Each number is 200 + 40 x the weight over its row's rms, rounded and kept within 0 to 999. Layers, rows and columns count from 0. The size before them is the row's rms in percent of the matrix's.

# layer 2 attention value, 512x512, rms 0.0813, rows 451-476, columns 128-191
102,201,177,255,184,242,199,150,197,248,194,199,124,227,209,179,255,218,190,228,164,193,211,126,240,167,188,241,158,173,178,188,148,209,232,211,205,218,200,205,188,157,174,226,187,242,167,237,186,198,161,238,191,202,174,163,272,270,229,168,190,122,121,235,188
099,207,169,235,256,226,190,123,223,216,149,197,182,220,241,199,242,219,170,192,184,222,156,239,265,192,249,210,232,183,257,176,176,234,209,220,203,177,226,288,164,235,288,246,246,155,136,198,231,172,136,265,199,204,202,117,245,200,136,255,148,168,152,175,201
099,183,154,191,209,241,248,130,158,210,166,207,200,160,175,182,145,202,267,203,169,132,171,187,215,220,199,170,194,212,214,163,163,218,220,147,239,189,206,181,250,251,136,131,187,168,238,186,154,215,166,185,215,241,231,170,171,209,201,210,200,161,221,214,163
103,220,138,209,108,194,230,219,242,223,200,158,157,231,298,193,267,177,178,184,254,133,167,246,212,207,226,195,221,242,194,156,217,148,184,167,190,216,218,172,231,185,249,133,260,199,215,242,203,208,214,183,178,185,171,171,209,165,199,151,140,164,219,141,88
099,236,222,209,128,224,129,204,137,195,152,191,174,166,184,147,231,239,238,170,239,160,181,188,168,195,224,171,195,211,297,219,230,208,204,170,243,221,201,209,189,183,210,170,206,126,253,161,270,244,248,189,226,249,132,186,227,165,282,194,225,197,249,232,237
101,205,225,157,176,179,210,204,202,193,125,241,189,224,211,91,202,217,194,223,165,261,232,208,241,277,265,240,205,160,175,216,237,245,155,191,206,209,232,231,166,222,193,240,197,179,232,272,175,201,113,141,200,167,131,202,141,178,203,185,298,216,200,243,239
102,207,188,174,131,199,203,218,193,261,194,221,249,138,196,237,182,218,296,150,272,213,160,162,143,224,190,182,161,174,168,223,154,187,187,237,229,174,230,185,233,168,196,208,128,143,263,202,182,155,247,213,162,201,212,141,191,252,208,209,225,223,188,143,124
100,244,184,198,206,169,200,102,172,214,175,166,120,171,187,107,180,224,205,165,249,161,234,171,210,181,269,139,216,224,192,186,177,216,143,196,176,251,232,167,171,185,164,222,207,155,168,209,134,164,246,247,273,237,209,259,261,242,172,217,243,176,193,137,196
097,155,179,186,194,201,188,210,228,255,185,230,189,207,175,236,224,195,161,222,213,174,202,155,142,200,193,277,197,215,259,201,268,192,163,184,190,133,212,205,194,204,150,179,294,216,169,221,199,225,183,266,212,230,205,186,231,176,266,259,173,281,193,196,182
096,196,206,232,184,181,205,171,203,246,215,219,184,199,240,209,144,253,236,205,176,232,230,233,209,220,220,180,162,126,143,203,142,195,217,237,204,192,175,216,235,212,222,216,101,208,159,209,182,188,206,252,180,134,183,187,161,193,138,211,197,106,230,159,167
101,140,174,219,212,174,257,214,148,190,183,189,134,187,232,201,196,189,212,202,203,149,205,165,169,203,276,282,172,142,197,207,211,156,183,185,216,219,174,131,193,229,286,139,155,179,147,247,211,170,192,191,203,210,185,192,181,166,243,169,239,283,165,242,143
105,235,245,267,177,183,298,165,169,222,267,218,147,207,195,201,201,165,237,107,205,133,202,254,219,255,215,167,246,211,195,201,224,218,182,200,184,208,204,184,256,206,154,194,215,204,231,173,258,261,280,250,245,209,195,155,273,234,243,197,169,206,209,223,283
100,224,205,179,179,134,200,239,156,261,196,243,246,273,194,208,268,210,199,168,149,197,235,200,202,230,224,202,241,184,206,149,190,209,171,232,202,238,186,209,210,80,210,180,155,208,164,192,151,259,180,174,231,239,179,215,183,253,118,185,222,193,188,243,203
103,262,233,140,212,189,213,131,156,184,208,143,143,238,158,186,177,257,181,141,212,244,125,211,251,188,149,208,205,181,207,213,125,119,254,75,233,188,184,191,159,218,246,196,230,232,228,175,252,233,177,215,158,164,185,201,200,95,229,187,161,167,195,199,208
099,287,135,152,277,161,244,172,229,240,171,273,221,208,217,242,192,282,160,176,241,162,282,238,160,186,214,172,199,196,219,210,220,232,242,195,198,190,193,175,174,164,181,256,194,178,267,169,161,210,293,244,146,265,180,265,216,308,232,235,171,180,241,178,239
096,229,237,221,197,223,296,117,155,209,245,186,187,235,219,184,194,194,177,248,163,231,205,258,207,154,189,221,213,211,231,198,222,236,263,182,180,244,221,161,190,196,266,155,233,146,205,193,198,214,107,126,200,278,171,228,191,184,159,171,302,159,140,174,180
099,217,241,217,210,240,160,170,157,166,201,277,181,190,148,171,176,177,204,174,186,208,181,276,168,226,208,174,116,201,203,235,239,207,189,172,166,199,195,197,97,274,204,194,244,201,218,177,216,187,266,254,178,211,147,262,179,225,172,286,168,243,178,249,161
098,206,253,237,173,168,57,165,202,285,191,312,257,205,240,196,247,168,169,182,163,172,221,249,144,199,243,214,181,132,120,153,141,215,153,216,157,234,133,200,223,198,174,197,222,165,220,219,130,205,182,148,168,271,148,215,158,205,196,246,205,243,251,180,205
102,170,193,254,172,165,194,192,277,238,175,129,193,161,217,169,267,156,172,280,224,174,177,170,176,221,270,181,232,184,216,187,168,277,142,253,180,230,140,239,154,207,227,314,153,168,177,134,196,184,187,204,250,198,174,237,227,263,235,289,230,208,216,257,117
101,237,266,285,178,202,219,179,210,212,190,181,296,189,234,191,138,207,212,187,129,197,202,174,148,148,216,198,137,174,177,192,251,162,166,158,254,124,217,210,278,194,215,197,153,160,201,245,192,235,162,171,178,188,243,253,202,164,192,216,232,132,153,144,219
101,180,179,189,205,241,234,225,199,178,234,236,168,267,229,252,200,199,191,276,170,191,235,206,254,284,202,183,205,178,163,158,213,233,189,189,152,153,189,178,228,141,172,185,262,255,225,183,183,242,211,259,144,139,261,221,183,191,197,201,195,134,178,207,134
099,232,250,204,137,260,203,190,130,220,164,226,249,204,130,222,232,199,170,249,202,199,193,147,171,231,228,219,229,223,210,190,164,171,239,190,187,191,185,175,217,188,204,252,250,155,265,155,270,200,143,167,255,210,151,156,185,218,251,177,185,249,165,217,207
098,171,305,193,235,169,167,217,118,178,182,199,249,212,241,262,248,272,147,185,229,216,243,149,160,141,108,227,199,176,215,83,196,220,195,218,175,178,242,122,211,187,191,138,214,278,204,202,150,191,290,244,161,205,173,173,201,100,195,242,250,131,214,174,202
101,217,140,142,225,193,192,162,175,196,234,169,228,285,209,155,216,207,152,246,180,196,256,158,240,257,190,181,113,243,194,239,133,215,273,195,194,191,235,230,181,152,201,217,206,172,201,228,183,167,181,179,269,220,200,202,267,184,176,203,220,210,231,146,169
104,228,232,260,263,223,268,117,262,181,150,138,244,200,171,246,165,180,92,249,199,214,177,234,163,173,199,269,193,175,249,152,174,192,201,171,132,200,254,200,197,178,274,191,221,235,224,273,225,224,251,262,154,233,237,267,164,210,214,144,194,246,143,155,192
099,117,174,178,142,256,247,183,150,218,199,255,168,207,214,181,242,164,274,201,261,184,209,208,82,233,181,179,192,216,197,202,220,195,170,172,171,142,208,209,174,194,150,165,224,227,193,225,199,179,169,221,247,201,223,208,243,180,196,189,137,146,258,179,176
# layer 2 attention output (transposed), 512x512, rms 0.227, rows 451-475, columns 128-191
101,226,176,219,167,212,227,231,225,235,90,151,252,147,219,193,229,242,231,240,275,215,265,134,283,225,212,99,252,210,198,215,185,195,252,196,215,175,232,195,144,260,198,212,190,129,197,187,239,191,133,117,223,200,198,184,166,217,184,216,265,188,218,161,255
101,175,125,204,195,174,201,205,207,166,200,160,149,94,177,188,239,106,193,272,164,184,240,254,99,176,238,229,227,212,172,311,146,229,211,134,224,141,172,179,222,207,154,198,271,130,213,219,256,178,216,195,259,202,193,285,231,210,160,257,241,226,207,177,176
096,162,190,286,219,203,221,155,214,274,167,223,212,154,260,78,174,211,165,219,200,269,216,287,147,153,238,196,196,245,199,178,141,184,227,288,124,206,207,191,236,235,200,268,230,149,180,257,186,191,150,173,161,182,176,131,199,206,260,156,213,203,226,240,218
102,163,155,157,220,224,243,214,189,246,104,195,230,171,154,139,201,147,147,140,194,237,157,152,217,182,200,205,213,182,194,119,215,218,154,219,187,193,168,197,209,227,233,200,198,112,172,170,163,131,193,153,187,242,211,187,218,184,258,196,128,164,198,206,206
096,202,162,220,301,110,112,208,219,196,171,232,178,115,165,198,160,145,158,339,229,159,160,242,214,153,202,242,189,120,148,215,196,193,207,193,223,169,243,236,239,200,227,196,281,221,188,158,130,281,225,215,180,135,227,236,183,208,254,181,204,128,194,194,194
101,93,229,218,181,234,230,254,221,208,185,174,197,181,111,237,214,157,155,237,227,158,168,173,185,230,245,163,113,131,179,210,74,240,237,245,157,180,214,331,226,220,180,136,190,165,237,201,162,184,193,250,141,247,186,192,164,190,199,189,218,189,185,229,293
100,285,211,266,247,273,242,159,194,236,212,126,202,154,183,154,259,268,191,198,236,188,175,176,189,224,150,194,240,233,182,158,246,177,179,204,191,254,160,226,216,297,141,155,232,147,206,188,205,212,168,252,224,180,165,261,206,152,180,115,192,183,152,197,170
100,157,233,239,170,208,218,195,204,244,193,186,201,147,126,230,231,201,252,215,221,243,205,304,280,125,238,136,208,157,213,226,150,200,185,208,223,131,241,250,161,238,206,195,268,181,192,250,247,261,276,119,252,206,181,160,166,133,247,193,163,207,152,168,293
101,212,109,124,230,178,171,180,210,200,162,174,217,162,200,164,164,187,237,188,159,237,154,361,275,221,230,179,171,183,194,115,185,223,173,193,211,243,259,187,125,209,214,194,198,233,242,111,156,137,165,247,216,209,232,211,184,145,167,203,192,249,118,249,167
093,133,229,228,205,220,247,230,176,204,181,207,166,212,187,165,235,121,226,186,165,160,169,187,133,194,165,189,277,188,249,168,175,239,182,202,212,164,270,168,235,206,130,195,170,258,159,276,176,234,130,290,274,220,115,141,220,198,170,152,190,161,228,125,151
103,222,230,157,159,78,205,188,267,239,162,193,231,330,207,242,252,214,181,210,127,186,176,275,200,160,210,263,181,221,209,236,187,221,156,160,218,165,199,230,198,191,221,264,209,148,178,227,202,225,250,223,269,213,172,192,229,211,184,253,223,161,183,187,193
102,141,223,168,219,189,193,210,191,171,183,214,179,201,238,260,198,244,271,239,281,234,137,54,207,182,272,208,158,210,192,196,165,174,263,293,181,184,236,251,110,140,267,182,220,227,167,167,161,161,216,146,172,190,179,230,221,220,275,173,233,223,178,223,221
101,212,191,253,164,181,253,204,207,246,248,160,239,170,156,199,121,172,199,212,253,258,230,260,210,234,222,154,176,235,175,181,236,141,187,222,142,175,200,168,160,195,230,190,186,151,178,221,192,244,249,126,177,230,194,191,145,199,252,170,215,177,195,135,240
096,171,209,190,276,172,274,193,185,176,267,214,228,198,202,201,238,235,183,258,140,153,224,164,154,184,208,228,221,171,185,190,182,195,160,158,187,175,123,242,221,269,228,246,145,165,245,223,175,145,149,209,168,207,212,220,140,225,119,235,185,265,167,173,237
098,200,115,216,228,209,208,228,252,146,145,239,232,247,222,190,147,146,173,225,214,205,156,140,246,259,216,188,158,190,264,210,183,216,153,177,183,136,238,189,146,267,238,172,166,319,162,181,215,155,241,231,169,158,187,222,249,175,169,131,298,209,251,199,120
095,205,254,277,187,210,245,265,196,184,217,172,272,261,224,170,238,254,171,243,181,278,238,149,270,171,145,211,132,262,148,191,215,200,108,218,198,222,222,162,156,159,182,309,149,149,204,185,138,182,259,222,217,152,232,203,145,163,220,91,169,230,166,272,230
097,196,165,169,156,231,252,227,190,243,201,253,159,201,218,198,189,200,154,159,188,228,193,194,229,232,234,98,179,195,113,193,192,233,164,208,166,158,177,225,157,119,208,198,174,196,218,111,228,236,158,195,185,230,221,273,221,177,163,258,189,227,139,128,176
099,262,231,170,168,74,122,194,205,248,215,231,198,173,164,143,142,133,220,199,189,188,171,162,160,106,209,148,250,200,189,171,198,219,192,228,196,176,256,240,172,185,205,212,191,223,220,187,184,264,223,251,202,197,253,178,181,282,213,202,210,132,210,212,220
102,191,218,266,203,166,195,186,169,172,143,202,227,226,138,206,190,248,205,202,137,220,131,207,150,232,170,232,233,176,232,214,177,142,239,239,206,89,263,171,278,167,217,220,175,160,254,202,140,223,140,200,152,189,218,215,191,165,186,208,178,214,133,217,178
101,146,270,154,210,132,247,153,241,177,247,225,188,189,108,133,259,189,214,179,172,247,200,213,169,232,153,243,208,170,216,197,217,187,201,192,245,226,225,170,174,204,194,137,197,216,240,165,211,201,227,216,275,245,210,175,186,164,210,203,220,230,176,202,179
099,197,245,169,208,165,296,217,238,171,149,218,224,128,180,134,136,194,257,190,226,178,278,192,236,218,214,146,269,202,214,146,209,200,245,166,158,250,172,225,218,240,232,232,165,172,162,189,152,93,175,178,161,162,174,252,173,269,187,197,171,197,224,196,173
095,166,161,190,206,173,198,166,134,148,271,253,211,158,204,183,237,176,135,206,220,204,266,229,223,166,214,247,230,132,163,197,220,228,144,150,279,282,157,151,197,241,208,172,214,190,143,207,163,279,249,171,190,176,151,181,196,173,278,232,184,180,193,133,208
097,164,170,139,210,134,132,242,200,228,233,234,147,305,133,169,142,131,213,201,180,196,146,144,218,288,159,265,175,259,182,197,148,193,225,210,182,205,189,153,185,204,228,221,196,240,206,242,165,215,172,169,165,226,195,252,144,226,200,120,187,170,168,150,224
096,239,214,246,171,161,254,218,149,141,172,243,196,147,234,166,186,104,129,184,143,141,209,183,209,137,158,198,151,203,169,195,208,218,195,118,225,75,232,201,157,189,139,182,221,176,229,157,264,182,146,188,232,173,220,225,211,141,201,137,171,191,198,103,190
102,245,237,227,178,189,170,241,143,137,214,196,220,195,188,239,221,198,175,185,147,185,179,179,281,155,170,173,241,197,219,267,174,271,119,214,292,170,182,155,161,207,253,222,143,201,230,217,169,158,227,215,195,264,151,187,208,197,129,185,152,171,216,203,200